python train.py --d_model=128 --n_kv_head=4 --vocab_size=1024 --rope_base=1020.0 --rope_fraction=0.5 --init_std_qkv=0.0442 --warmup_steps=204 --schedule="wsd" --batch_tokens=[8192, 16384, 24576] --dataset="wikipedia_en"
Each number is 200 + 20 x the weight over its row's rms, rounded and kept within 0 to 999. Layers, rows and columns count from 0. The size before them is the row's rms in percent of the matrix's.

# layer 5 MLP down (transposed), 320x128, rms 0.166, rows 89-107, columns 0-127
106,176,203,209,225,186,206,182,192,162,228,210,228,184,194,218,193,189,203,205,245,218,203,170,199,178,179,178,192,219,182,223,206,210,197,193,214,188,189,200,210,203,205,202,190,203,239,181,209,220,220,225,188,214,221,218,205,196,208,207,193,229,180,183,206,179,204,160,181,168,220,191,250,188,167,237,195,177,210,202,190,206,198,183,218,208,210,174,232,170,209,211,215,227,217,162,207,196,199,235,198,216,199,224,189,187,264,183,188,204,195,200,191,200,174,252,214,207,204,225,193,247,205,229,222,184,201,227,208
099,247,206,179,175,198,220,211,199,254,214,174,187,190,159,227,176,175,209,201,194,185,187,204,152,207,201,230,169,179,188,209,198,197,169,194,196,142,210,205,189,207,201,229,250,202,223,196,173,244,207,212,173,222,213,187,221,201,198,213,207,187,189,201,224,196,194,199,191,200,202,195,219,202,214,197,244,213,188,217,164,168,191,170,164,203,226,189,213,188,202,214,205,211,191,187,199,218,192,215,212,192,197,198,185,174,208,225,227,192,217,185,208,175,241,199,188,220,211,192,189,225,224,220,218,205,165,201,193
084,200,210,184,217,196,170,187,197,259,175,197,194,205,198,191,203,173,203,204,223,195,190,185,202,201,184,211,186,180,182,189,169,196,185,218,185,191,206,222,217,218,183,205,166,213,186,202,198,213,205,182,229,202,193,191,198,196,210,184,211,209,221,195,199,192,219,215,175,199,203,201,203,206,219,223,209,200,217,205,180,182,193,188,190,195,191,170,204,203,206,220,234,211,240,174,176,215,205,191,186,190,330,187,186,170,160,208,216,198,211,193,221,188,190,231,207,206,199,178,195,205,202,183,203,190,206,167,228
096,211,195,195,210,206,209,207,201,200,223,185,166,221,200,211,227,244,189,196,219,194,194,218,201,209,221,197,232,204,186,170,196,211,192,224,209,190,205,183,190,197,198,234,167,182,204,255,173,198,208,214,204,206,188,205,228,218,217,210,201,207,230,196,202,182,234,202,207,193,191,208,241,154,202,226,172,210,192,160,169,218,195,210,174,204,211,198,191,188,184,200,179,212,224,188,212,187,134,193,227,183,172,204,150,214,231,181,196,194,181,231,193,209,215,185,206,200,233,157,232,221,223,176,217,192,196,187,208
098,225,185,180,165,225,155,212,197,272,181,216,193,213,210,243,204,179,228,192,225,197,187,188,204,200,213,186,190,189,194,228,197,206,200,163,178,201,212,175,179,198,178,206,224,176,202,229,205,189,196,174,200,162,204,179,204,202,194,233,182,200,219,185,192,205,199,216,205,225,182,194,203,210,193,174,199,211,196,209,224,198,194,177,171,197,177,194,193,211,198,230,177,203,194,209,207,185,221,207,159,188,163,200,203,209,139,184,231,175,257,205,248,196,197,184,198,197,224,193,212,207,207,193,213,184,200,198,182
100,205,241,197,241,190,202,171,203,208,229,188,202,199,206,197,204,217,211,207,177,197,244,206,190,208,210,173,199,226,258,184,179,186,199,192,219,198,235,200,191,192,185,228,197,195,207,223,207,208,215,236,201,185,207,144,196,191,214,213,190,187,207,193,208,209,220,204,198,208,165,226,217,230,209,178,188,200,206,173,195,213,205,195,184,223,182,220,199,233,228,222,176,159,215,199,214,159,219,225,200,188,244,174,183,164,182,151,203,215,193,230,213,174,196,195,203,214,192,186,208,215,192,230,161,183,204,203,192
092,183,200,191,188,170,199,214,174,195,200,229,177,181,227,208,215,182,229,212,182,212,199,200,170,210,183,180,174,186,224,229,170,201,227,212,164,195,207,212,225,223,194,168,219,172,185,200,215,193,226,225,203,207,212,218,202,198,179,207,205,200,197,181,225,232,202,202,198,198,195,200,207,215,212,206,210,236,160,213,191,200,207,172,181,186,201,183,196,226,214,186,242,197,232,218,189,196,198,250,203,199,221,220,189,222,251,193,183,205,192,195,191,195,191,285,220,195,213,213,219,162,210,204,182,220,207,228,219
100,192,196,183,231,211,224,190,218,162,220,185,204,225,212,179,199,223,223,227,175,209,151,203,178,211,197,204,207,220,207,217,165,200,182,201,187,198,205,173,200,195,220,190,230,238,229,203,207,210,226,176,196,198,207,235,218,189,172,196,178,187,203,190,192,178,207,211,190,155,160,206,179,206,208,176,249,199,204,231,219,205,243,190,230,179,206,190,183,200,226,198,214,183,167,206,171,189,176,183,202,190,201,212,200,195,206,191,173,215,163,189,205,224,168,226,193,230,205,190,210,206,181,204,226,154,205,222,164
096,193,230,181,202,213,206,180,199,204,156,201,178,209,225,181,223,218,211,179,180,196,222,232,184,220,183,207,205,216,227,178,177,226,223,178,176,200,184,239,223,225,195,208,190,176,207,200,195,214,212,168,178,183,208,169,234,200,227,185,156,206,193,191,206,211,196,213,183,201,224,212,217,202,203,161,168,146,192,221,191,195,177,200,206,217,197,268,200,187,210,188,196,191,182,234,219,171,166,213,192,231,199,167,194,189,182,201,216,227,218,196,208,210,206,218,220,206,228,186,174,186,225,177,191,202,185,199,181
106,212,208,163,216,180,183,170,197,247,171,194,208,207,237,197,217,210,226,206,180,213,207,198,219,132,164,172,235,193,192,196,190,192,187,217,163,199,163,209,171,228,183,216,196,187,213,183,198,180,196,210,173,194,186,194,190,194,189,185,232,188,178,191,187,178,230,237,172,184,218,196,188,218,200,188,228,189,220,225,188,219,193,187,201,200,185,214,173,221,214,194,197,192,206,218,188,199,198,208,207,192,248,171,177,215,175,191,169,214,200,222,191,202,214,251,185,213,210,190,209,205,172,152,199,191,199,198,209
100,208,201,220,240,230,181,209,240,197,189,190,213,178,215,224,226,213,191,199,179,190,207,215,173,184,186,185,188,198,188,223,205,204,213,186,197,196,210,221,194,207,187,188,189,219,190,216,207,194,242,222,197,175,218,208,208,215,195,199,205,191,199,199,205,191,216,199,206,177,174,202,202,194,197,196,237,181,149,199,203,201,191,195,182,216,175,201,199,227,200,223,210,220,224,235,180,210,226,210,234,219,296,193,171,173,239,209,221,195,200,172,210,207,226,267,190,180,195,210,207,210,217,204,219,189,189,199,206
095,187,231,210,204,212,190,210,228,202,206,218,197,198,204,216,197,186,154,207,208,161,193,195,187,174,184,188,198,234,179,192,241,213,211,200,181,195,197,179,178,247,166,188,227,199,241,212,219,166,171,225,201,186,161,234,172,202,219,187,186,194,189,207,174,190,236,221,173,167,203,194,167,203,188,199,194,200,212,209,215,207,212,217,229,184,209,214,199,241,211,194,205,183,222,195,235,181,186,201,234,200,206,225,177,188,234,190,214,197,193,168,167,183,187,233,235,205,207,215,191,213,200,223,224,232,210,191,188
105,152,197,211,191,194,185,201,205,213,185,215,186,172,227,168,179,208,188,191,180,197,224,211,252,165,203,221,221,211,177,217,214,173,227,182,205,192,190,220,187,227,184,189,170,232,182,208,224,209,198,171,174,187,227,209,218,200,178,211,211,246,220,208,200,218,207,201,192,197,222,193,198,209,193,187,194,227,192,196,185,207,232,185,204,172,168,234,229,200,245,192,182,221,215,214,200,195,198,179,190,201,172,213,236,182,161,205,199,178,206,179,204,212,215,174,235,194,205,194,152,165,196,203,224,226,195,201,227
098,197,193,205,204,243,211,195,217,255,217,235,215,220,195,188,200,222,199,215,183,201,177,209,203,205,219,182,174,191,194,182,238,202,159,197,177,197,232,162,192,184,180,193,201,208,178,178,210,171,195,180,245,200,208,195,211,215,165,227,196,190,204,216,213,214,250,208,172,185,218,182,193,179,208,195,174,219,217,192,177,188,205,185,174,215,210,210,245,176,187,167,226,222,198,170,163,204,208,221,231,193,211,204,160,198,176,207,235,182,170,206,209,181,211,190,182,202,183,209,205,195,181,197,187,185,224,210,226
105,191,222,236,204,215,184,197,211,317,188,201,207,196,212,214,196,194,212,176,204,187,184,191,209,206,175,199,195,176,234,198,179,201,195,190,223,197,205,206,196,184,204,192,192,198,224,189,207,214,201,192,203,202,203,188,215,211,162,223,162,219,203,213,222,194,180,182,203,212,179,197,193,207,207,179,205,205,216,201,200,193,226,229,212,195,211,217,188,167,191,218,204,203,221,137,226,201,205,171,181,232,243,197,190,199,167,204,252,204,191,202,189,168,197,220,184,180,210,184,187,210,199,204,192,231,189,197,212
102,204,174,189,173,201,229,171,207,201,204,199,185,218,187,246,174,189,202,150,206,215,189,199,205,203,193,186,205,201,197,236,221,162,215,200,172,185,194,144,202,220,216,236,228,217,203,205,204,177,187,204,229,210,230,187,203,179,194,195,239,179,207,215,217,214,184,225,155,170,196,203,215,180,195,214,182,208,192,207,204,224,230,211,200,180,217,220,164,228,212,219,220,224,220,221,241,206,182,202,198,187,212,195,184,195,173,182,224,219,208,179,214,241,193,178,214,224,190,202,192,152,188,208,214,222,203,220,197
107,165,171,203,191,239,157,217,204,169,197,181,182,163,210,181,196,205,212,237,217,209,217,186,237,205,189,188,201,182,218,180,202,175,186,235,228,206,197,208,193,172,188,198,222,219,199,201,200,217,209,179,198,201,219,186,211,225,199,205,202,181,207,229,239,207,197,203,191,229,233,212,209,213,197,194,189,203,196,183,217,154,205,214,198,209,219,196,221,195,212,182,182,162,234,178,186,183,188,167,209,204,188,182,176,227,250,178,181,199,200,156,175,204,242,226,195,176,178,216,171,192,214,174,213,217,198,189,236
100,186,199,220,193,206,150,192,152,177,203,239,208,191,200,196,213,203,214,225,224,192,229,200,209,213,212,211,185,190,199,175,197,171,189,225,169,206,193,168,206,200,208,186,197,240,168,234,202,207,188,176,209,158,207,182,186,204,194,189,161,169,203,195,215,209,176,223,194,184,206,234,185,164,183,215,247,225,229,202,199,173,199,242,183,208,200,224,180,202,205,213,223,202,227,183,200,200,207,217,202,221,226,181,199,237,189,186,217,168,180,165,201,177,205,184,182,183,200,207,220,223,227,187,203,208,233,201,224
106,183,211,218,222,238,239,176,188,162,182,227,173,185,219,197,210,182,221,173,223,180,226,221,175,179,171,232,226,188,202,192,205,216,225,183,194,183,244,214,211,228,207,166,189,207,215,217,200,219,188,195,189,193,148,195,199,188,248,187,213,231,212,211,176,205,181,196,209,217,177,190,196,202,172,177,228,193,204,198,200,205,206,202,177,208,205,229,186,184,222,188,230,205,191,225,211,242,199,236,201,189,220,183,169,227,201,178,209,224,209,204,219,217,184,191,174,202,181,168,191,172,203,191,204,212,230,218,181
# layer 5 MLP gate, 320x128, rms 0.164, rows 90-107, columns 0-127
099,133,203,205,193,148,241,213,156,174,201,189,198,206,191,204,202,187,185,206,200,232,184,192,210,219,176,213,205,207,192,157,193,187,215,234,208,233,189,213,203,185,196,173,203,193,206,189,214,203,196,220,209,242,171,198,207,213,200,201,230,199,189,186,196,207,208,174,221,201,206,198,185,176,210,172,252,178,206,176,209,216,236,168,202,189,178,222,188,216,212,231,192,216,209,244,206,211,221,187,185,193,195,211,163,212,202,195,218,196,234,165,193,202,208,185,217,196,195,211,223,232,194,248,192,219,220,201,195
081,215,221,216,178,221,196,217,149,223,201,202,214,187,216,183,185,227,232,199,183,205,184,241,188,209,179,200,219,217,206,203,206,168,203,161,238,224,195,192,184,197,193,210,182,191,215,198,178,220,189,188,189,204,182,193,208,229,247,194,187,170,172,217,218,218,180,213,214,183,203,183,167,192,190,202,159,183,167,217,180,219,227,196,186,216,173,213,190,190,199,196,193,187,220,192,233,206,187,208,212,217,210,223,200,231,140,220,178,186,176,206,184,198,206,204,209,191,179,232,208,217,161,220,216,207,186,239,238
096,191,189,229,191,211,212,196,219,216,194,218,159,173,204,203,210,170,213,208,197,188,162,213,216,170,187,213,230,210,236,182,166,177,205,216,161,223,192,236,170,174,188,212,173,173,180,196,211,209,210,194,205,161,241,194,213,202,227,180,233,164,208,202,206,176,226,195,183,162,189,227,226,191,204,219,214,179,171,214,200,193,183,210,188,222,228,240,224,193,186,214,207,212,203,181,191,203,192,232,201,214,188,196,161,201,204,215,201,225,192,214,138,185,212,196,197,223,203,203,217,205,208,185,192,202,228,187,175
095,178,205,204,195,183,184,216,186,191,180,200,217,226,218,225,224,224,189,181,189,215,196,159,197,171,229,194,243,200,162,173,200,180,229,185,201,212,242,202,197,230,208,223,200,211,204,199,198,257,186,184,195,196,194,230,170,204,244,224,203,219,204,168,187,198,197,217,215,206,198,193,208,208,216,247,200,201,172,195,216,199,220,234,195,205,202,204,212,159,184,227,205,201,209,192,184,211,204,242,238,188,163,208,200,210,167,192,186,215,193,191,197,172,221,198,229,230,186,203,224,182,233,235,202,227,188,193,197
106,216,165,183,171,245,220,207,182,198,195,177,249,190,190,203,173,223,220,197,176,203,201,196,202,194,182,204,200,196,194,204,209,177,163,185,194,223,197,218,175,189,172,181,236,215,214,201,163,193,169,198,223,174,235,193,198,184,227,169,183,196,221,185,218,182,183,220,202,220,205,166,205,237,199,168,165,210,192,202,216,173,212,199,222,208,185,207,219,188,199,192,214,179,237,210,189,154,161,219,186,200,206,218,162,205,199,203,206,209,186,197,169,249,203,184,202,218,192,218,181,216,182,197,175,174,177,192,226
098,200,194,168,212,210,197,197,247,194,231,186,207,189,187,198,216,248,194,150,189,175,170,208,234,172,195,198,211,218,216,177,204,194,247,186,204,215,180,201,204,187,151,213,189,181,206,184,229,188,200,204,173,195,212,174,245,189,187,197,222,166,192,212,230,206,181,195,186,220,231,207,209,204,202,202,200,176,178,176,220,207,195,235,213,202,216,195,182,230,185,152,220,201,186,218,181,189,199,236,168,227,202,193,192,226,205,204,208,198,156,207,194,214,196,197,212,214,216,206,210,163,235,184,193,187,197,176,191
097,213,211,189,205,216,233,218,202,210,200,217,204,226,206,242,267,185,205,195,190,163,193,213,193,202,216,240,236,225,222,186,196,212,206,250,181,205,241,191,195,204,194,190,187,209,201,189,199,228,208,192,225,199,205,228,207,215,197,180,178,227,202,188,166,226,210,216,193,210,206,218,190,171,233,238,189,189,226,228,202,194,213,200,220,177,221,222,193,200,190,225,231,230,192,176,210,210,175,240,200,198,162,215,195,201,203,184,221,222,211,234,191,215,200,212,203,197,193,177,139,202,215,203,212,221,207,199,192
099,183,174,177,199,210,199,205,229,191,195,208,205,204,162,209,224,198,188,172,222,173,214,171,193,174,192,227,222,182,188,190,206,209,193,210,212,224,209,201,173,224,194,201,184,169,195,214,173,200,210,229,211,204,207,182,204,196,206,171,236,172,207,195,164,216,196,202,209,195,224,179,223,247,202,211,219,213,185,198,240,190,186,190,167,175,207,196,185,244,191,202,198,203,239,209,198,200,189,196,200,209,171,259,195,185,232,229,189,234,187,194,231,238,220,177,215,213,205,209,183,248,191,163,204,213,227,224,212
105,166,199,211,181,202,211,214,173,171,192,186,225,185,171,194,214,222,198,183,222,211,238,209,191,231,156,212,221,230,194,197,191,212,214,202,172,210,206,211,219,170,227,197,191,191,209,187,239,219,166,202,210,159,181,196,205,180,193,179,199,176,200,202,176,217,245,219,190,160,144,198,219,182,152,166,182,197,201,191,215,199,181,187,184,204,176,197,207,197,168,227,229,215,231,197,220,188,218,193,194,222,202,186,200,219,200,191,197,189,192,192,209,166,193,185,191,219,221,220,186,222,161,230,199,199,186,198,168
094,169,179,219,195,160,205,174,200,195,207,197,197,216,204,183,235,188,245,187,181,209,227,198,191,201,189,203,208,229,193,206,208,223,228,231,204,234,202,207,145,209,179,212,217,231,194,198,211,215,227,214,185,197,195,200,228,190,187,176,199,229,207,215,206,208,196,193,176,225,202,207,205,177,176,206,165,234,215,177,191,201,210,192,171,203,222,205,210,223,142,211,227,240,197,236,171,183,199,221,206,211,188,214,222,195,244,150,222,218,206,212,195,220,183,202,211,187,183,236,178,214,203,229,218,200,204,216,185
102,178,171,213,197,227,220,217,188,157,183,221,223,192,176,185,230,207,203,207,183,195,162,194,203,209,179,209,197,220,189,214,240,199,206,183,166,213,210,198,242,239,187,216,179,217,208,212,203,197,188,220,205,169,210,210,194,198,188,197,181,211,189,187,201,166,190,187,245,166,197,205,216,183,214,191,179,193,184,162,200,195,180,192,183,189,226,229,163,219,205,230,246,205,208,179,190,247,161,235,185,167,191,203,173,191,202,196,181,224,173,166,195,225,211,210,215,198,210,212,212,220,224,190,199,206,213,166,205
107,194,196,185,194,205,164,211,194,183,180,223,212,181,218,234,223,174,211,168,224,209,188,193,202,208,197,187,178,229,176,175,207,213,157,198,214,201,182,220,220,218,214,166,183,197,195,173,209,232,183,193,223,205,236,236,202,172,211,184,177,231,195,204,212,185,206,221,163,165,181,177,188,209,194,182,212,212,227,176,224,180,213,170,197,207,175,209,208,198,199,169,242,178,231,199,221,209,224,234,232,163,176,217,188,180,225,180,211,183,205,198,163,221,171,183,173,209,219,209,215,194,216,205,200,202,218,193,175
101,202,182,216,197,191,188,213,189,189,183,198,173,208,190,216,182,164,164,198,235,184,187,192,231,206,170,199,255,231,188,228,192,185,223,227,194,226,215,214,167,198,221,215,249,234,208,199,195,207,177,195,210,193,205,194,170,220,205,199,192,198,198,178,168,211,207,181,202,201,191,200,195,229,215,227,197,185,155,229,190,204,223,168,267,219,219,204,169,189,158,220,178,178,176,185,209,209,224,203,193,204,197,211,205,211,181,216,181,186,196,190,157,194,219,202,204,217,191,208,234,201,227,209,219,187,211,203,188
106,213,216,213,146,214,235,216,207,206,170,198,197,201,180,203,177,182,180,186,194,180,201,182,171,201,209,192,163,188,187,223,171,177,187,212,179,199,271,224,213,179,221,173,177,195,200,196,218,201,164,176,208,198,229,178,190,218,212,183,186,203,192,177,218,184,194,200,200,170,205,173,212,230,216,183,192,164,206,229,191,178,213,219,225,180,191,232,207,228,201,201,179,202,204,218,198,224,198,217,235,223,199,200,161,210,207,195,213,228,193,191,177,175,197,159,211,185,153,206,193,190,173,222,202,190,213,178,207
101,205,221,169,210,195,189,209,208,186,206,191,179,186,218,221,215,202,208,194,199,205,229,210,208,218,204,158,203,172,187,231,215,189,209,227,256,216,224,212,189,218,203,160,238,200,166,214,194,208,204,225,191,185,196,213,170,231,196,179,211,212,216,205,196,186,220,194,210,188,164,175,194,251,216,185,212,172,202,224,205,216,240,184,224,191,213,205,189,185,211,207,227,177,201,238,194,169,202,198,196,234,205,208,236,211,200,207,179,201,203,232,212,202,204,184,192,195,204,239,234,216,189,182,174,193,262,195,228
104,190,192,188,176,211,214,236,192,188,189,196,207,203,182,203,180,168,207,198,181,176,209,212,213,212,181,219,211,220,226,203,182,224,228,213,171,213,232,215,169,199,165,190,202,175,193,215,189,174,203,187,209,191,193,188,185,196,196,192,234,207,228,197,171,196,227,172,170,191,173,196,175,222,243,179,218,174,148,204,233,197,231,205,219,187,226,206,218,181,210,202,218,174,193,222,200,243,225,209,195,207,175,220,202,212,190,232,211,180,223,209,177,218,200,176,180,209,210,233,175,173,153,211,226,180,217,170,190
102,204,227,190,174,198,220,193,230,197,174,218,180,201,162,182,235,206,186,210,191,224,165,201,197,203,194,168,211,202,236,198,205,204,243,204,178,187,188,200,216,170,205,188,198,200,196,175,171,207,187,214,211,204,185,180,221,214,209,162,156,241,203,223,183,182,216,198,169,198,208,193,197,194,177,215,190,225,211,219,189,178,201,258,217,197,239,198,163,179,201,193,172,189,201,180,172,194,185,180,217,222,207,199,205,199,197,182,225,186,192,196,178,202,197,193,232,226,199,231,184,190,227,244,172,230,180,236,212
105,209,205,193,177,217,209,193,228,188,185,237,190,227,160,214,216,177,207,165,219,199,177,193,246,197,232,193,189,201,196,216,211,177,189,226,206,210,142,219,189,205,191,201,188,216,196,217,238,195,184,204,205,164,235,202,178,207,189,217,219,192,180,199,221,196,198,191,218,186,203,187,189,214,192,204,191,220,210,188,208,195,179,200,176,206,183,231,201,196,199,168,185,213,221,216,209,224,197,175,205,188,208,233,211,227,193,163,175,170,215,177,169,199,191,219,209,242,226,235,206,198,185,196,139,164,182,214,165
# layer 5 MLP up, 320x128, rms 0.171, rows 90-107, columns 0-127
099,172,202,211,205,188,185,187,202,185,229,167,202,230,197,238,210,210,193,197,211,239,171,190,207,185,186,212,168,224,179,185,223,206,205,185,202,223,176,222,176,213,206,187,185,174,145,170,217,222,218,207,173,225,213,193,169,187,165,201,216,190,212,200,177,235,207,188,227,210,185,231,199,171,222,175,155,223,164,187,229,203,207,168,231,222,223,187,187,202,186,213,214,232,200,215,195,206,229,199,191,222,162,211,207,181,208,169,206,193,207,200,203,224,181,196,222,213,163,184,208,220,177,221,184,218,201,206,202
069,222,234,213,205,226,180,190,206,212,208,202,209,189,200,195,178,184,219,188,171,219,211,238,147,206,173,211,189,193,234,224,201,203,190,197,237,228,218,191,169,197,228,212,206,197,192,189,154,243,178,229,190,193,204,201,190,233,223,203,195,148,157,208,200,210,175,226,214,202,210,207,202,199,221,189,168,202,189,218,198,193,220,241,222,228,205,214,186,185,212,196,181,192,207,199,210,186,206,224,217,207,221,202,206,216,160,230,197,200,183,221,196,186,201,209,172,187,199,194,215,209,182,194,224,226,188,223,261
097,216,228,193,205,232,178,192,174,216,200,217,204,207,176,196,193,204,188,199,195,179,185,195,197,193,194,179,241,167,225,225,204,228,217,198,182,204,236,189,202,212,163,188,210,213,215,217,219,188,222,226,230,207,195,234,224,209,203,208,148,195,205,200,188,184,195,207,209,190,191,214,186,229,202,178,186,243,214,189,186,198,206,178,176,210,198,193,189,222,196,216,274,172,170,197,195,239,193,173,218,206,220,220,210,209,199,200,203,202,192,191,170,184,210,209,159,209,203,253,185,192,220,177,214,181,226,168,232
098,193,208,217,224,201,188,192,204,194,199,150,190,204,214,188,215,225,187,208,203,201,155,184,175,196,220,206,215,211,241,170,199,213,168,158,216,180,203,225,203,177,196,209,238,205,202,192,184,201,200,200,190,205,197,247,219,189,230,189,183,207,191,202,193,181,200,191,193,237,194,227,173,166,201,208,198,160,175,203,192,207,142,187,251,221,227,173,219,175,212,172,198,191,233,188,219,194,192,230,237,207,215,180,188,197,203,201,201,206,168,215,179,220,235,217,177,208,192,191,207,212,203,190,187,225,173,205,226
102,204,217,196,188,194,214,211,181,202,148,168,217,217,198,203,188,183,207,197,195,205,206,224,176,189,167,189,203,183,200,218,158,222,217,211,235,203,210,184,235,211,176,225,219,183,205,187,164,194,195,228,210,198,213,187,211,259,205,204,171,175,166,201,172,176,204,214,163,180,236,193,198,237,254,190,187,215,177,203,212,206,173,184,203,199,213,194,174,191,238,232,202,234,235,171,201,218,202,205,234,175,199,210,180,209,225,167,195,229,204,208,190,197,208,210,191,210,202,197,185,200,219,188,187,194,190,196,228
090,204,183,189,206,209,213,181,205,193,233,217,203,235,223,242,177,218,172,193,207,185,208,222,209,188,194,211,227,210,212,207,214,208,213,208,243,211,176,187,175,221,216,181,162,186,183,177,206,193,207,201,203,174,197,171,195,181,186,198,191,223,220,201,197,202,162,191,187,246,194,206,191,179,179,184,184,223,239,199,207,174,236,187,222,179,218,198,212,235,169,195,227,227,225,191,199,220,184,196,223,201,210,240,199,212,228,141,218,210,204,183,191,231,186,213,201,167,206,190,207,181,172,227,189,216,213,200,155
101,195,205,175,209,186,207,187,195,203,161,194,211,188,201,160,173,167,209,207,176,225,226,179,222,190,203,207,173,230,198,204,242,212,207,178,197,198,179,220,149,195,234,186,212,198,200,223,214,222,208,205,187,202,183,191,166,224,198,182,203,205,169,212,238,191,200,188,234,164,212,167,172,177,190,196,186,219,181,189,201,171,165,226,207,172,162,224,179,200,200,193,215,193,235,190,215,204,198,192,209,212,211,191,181,190,206,211,207,194,242,217,160,170,203,201,212,195,174,205,210,203,185,261,211,228,186,213,188
098,216,197,198,188,205,205,193,186,218,184,182,213,190,212,226,180,208,208,153,220,181,198,203,249,198,182,187,186,237,161,179,154,163,179,208,190,178,192,172,200,222,203,176,205,195,193,202,215,223,193,235,195,205,195,223,208,207,223,191,207,164,183,186,192,187,194,191,200,200,207,182,201,217,192,203,199,201,199,187,204,198,174,185,152,171,155,195,189,207,192,229,179,170,177,242,157,188,234,181,183,184,178,204,153,231,220,163,201,210,216,205,222,208,226,190,198,206,185,174,200,194,191,208,200,217,205,158,216
109,215,212,187,212,206,221,201,201,198,222,205,212,196,173,180,211,191,186,190,214,203,228,193,189,231,187,222,192,210,215,194,199,176,156,224,166,201,243,231,203,211,198,220,183,187,199,197,231,190,177,177,216,191,202,192,202,207,193,218,193,219,199,212,190,184,224,212,153,179,133,216,186,188,227,156,204,162,212,192,198,214,199,170,160,191,216,241,210,182,235,244,171,168,196,211,178,203,234,192,220,208,202,223,200,189,217,183,209,213,205,198,225,195,208,191,190,189,188,183,167,214,205,182,183,187,231,166,190
099,183,215,234,198,220,185,202,212,222,195,181,178,211,224,168,206,209,181,193,182,192,186,220,215,192,202,154,181,201,172,177,173,196,221,181,195,221,183,208,179,184,187,171,221,199,171,208,219,174,210,211,170,190,218,155,232,203,200,209,237,219,203,217,223,174,200,166,214,222,208,188,199,177,169,221,195,219,178,207,194,185,223,191,192,169,210,202,188,216,206,190,251,176,196,208,188,239,222,211,196,234,186,196,213,206,205,203,230,188,177,223,161,211,192,193,184,174,158,207,208,183,200,229,163,189,199,227,236
097,205,225,207,210,207,187,196,238,183,220,207,195,206,201,222,179,195,219,213,201,185,189,206,214,222,201,180,189,200,205,193,180,177,204,160,213,182,234,193,204,187,208,189,231,194,216,187,245,170,210,171,231,196,165,185,228,223,214,167,200,168,227,146,213,190,232,223,173,243,221,205,204,210,200,178,192,180,167,220,206,194,181,200,225,212,200,185,197,185,210,184,176,210,190,191,204,188,224,181,210,164,209,199,199,204,204,182,225,216,257,214,206,190,193,206,184,179,163,203,238,162,185,203,200,214,225,207,237
102,195,224,208,192,207,176,222,240,203,193,205,229,201,203,161,194,182,208,189,204,216,233,174,210,213,203,214,235,218,185,208,200,152,213,171,228,190,199,202,201,209,175,229,205,211,208,213,201,201,200,197,232,208,218,192,210,200,206,228,207,209,206,180,227,202,241,209,168,206,213,201,214,170,204,234,193,189,215,228,186,209,204,215,211,191,210,184,208,202,229,197,230,237,213,191,188,193,170,166,187,207,224,143,225,190,195,272,204,206,216,211,208,216,174,234,215,223,205,215,159,233,186,177,200,203,203,203,179
099,218,199,207,213,209,179,192,226,194,235,237,216,229,192,225,180,211,181,193,197,193,200,192,212,183,233,182,146,169,232,192,207,256,183,202,179,215,188,243,204,185,179,167,218,201,169,211,201,206,184,233,186,192,197,185,201,210,202,196,202,217,190,203,151,189,180,201,159,220,184,203,191,196,189,209,217,169,211,202,203,209,182,178,202,241,238,209,216,203,209,229,195,192,199,236,189,209,201,227,199,179,206,194,203,201,198,179,206,178,211,174,160,191,243,186,166,197,213,212,187,211,216,214,175,220,189,162,197
103,176,220,202,181,204,206,191,171,208,187,203,190,210,169,228,190,200,191,231,175,160,235,183,169,195,197,222,196,195,187,186,192,176,203,163,210,190,196,195,212,206,187,219,153,213,229,216,198,201,207,186,210,188,219,189,233,217,184,202,139,183,183,182,189,161,219,175,214,191,223,197,182,186,179,207,216,192,185,205,221,188,219,190,228,175,161,221,169,205,151,174,213,184,196,186,204,224,195,180,218,183,204,200,174,193,215,228,219,246,184,186,229,187,192,194,192,220,213,221,214,204,160,177,224,178,208,190,204
104,150,218,173,197,203,202,215,187,198,210,214,169,217,192,175,208,215,225,196,192,205,207,211,204,170,204,220,198,219,206,201,214,186,187,189,217,203,193,181,191,196,185,184,199,211,174,210,177,171,185,218,187,184,200,163,154,186,200,231,213,186,192,217,170,212,193,209,210,194,165,187,177,234,169,217,183,208,225,194,199,228,153,169,166,175,187,159,240,198,215,199,189,219,189,175,227,225,207,198,187,203,209,227,193,169,202,176,144,234,197,198,230,203,209,205,226,201,183,194,215,197,182,242,218,208,169,188,187
105,213,211,198,206,198,222,195,183,193,206,188,212,206,200,197,255,255,201,210,246,202,197,199,174,209,191,181,214,238,196,220,220,186,206,184,196,203,171,184,208,203,201,186,215,187,154,205,184,208,195,185,196,203,152,177,177,187,173,207,193,204,222,176,198,197,206,189,241,174,196,181,221,198,216,218,194,194,160,176,194,200,177,220,221,193,158,221,208,186,199,180,216,234,213,196,202,184,195,192,174,222,173,218,185,206,198,201,242,221,184,181,217,197,220,179,234,185,169,182,173,171,181,231,198,222,248,204,205
100,181,187,204,231,188,218,229,189,203,178,187,212,166,197,194,171,225,205,195,182,215,199,175,226,165,160,191,168,202,190,178,195,201,165,228,225,213,174,182,181,236,200,221,208,187,211,214,208,164,184,174,197,204,196,193,193,182,196,190,215,141,243,232,177,205,182,221,186,220,214,191,216,235,209,191,219,180,177,203,197,194,209,157,174,195,191,190,235,196,213,172,199,187,203,180,189,206,220,186,188,225,202,157,203,193,194,177,205,212,183,185,222,154,187,212,196,213,171,218,231,198,198,197,196,206,218,168,220
108,221,220,200,227,206,177,187,208,223,217,185,202,199,208,190,213,221,212,223,233,190,209,220,185,221,192,213,232,206,201,235,226,220,219,214,216,179,220,187,201,195,216,213,197,188,223,195,186,203,205,191,220,228,185,183,167,230,206,218,215,240,250,225,179,241,174,211,184,239,208,216,222,176,219,230,227,168,183,200,198,194,204,195,202,196,219,207,175,218,196,266,213,184,212,204,187,210,232,232,206,196,216,196,169,182,198,202,187,195,225,210,165,187,228,194,183,205,225,200,202,185,221,219,223,217,241,168,204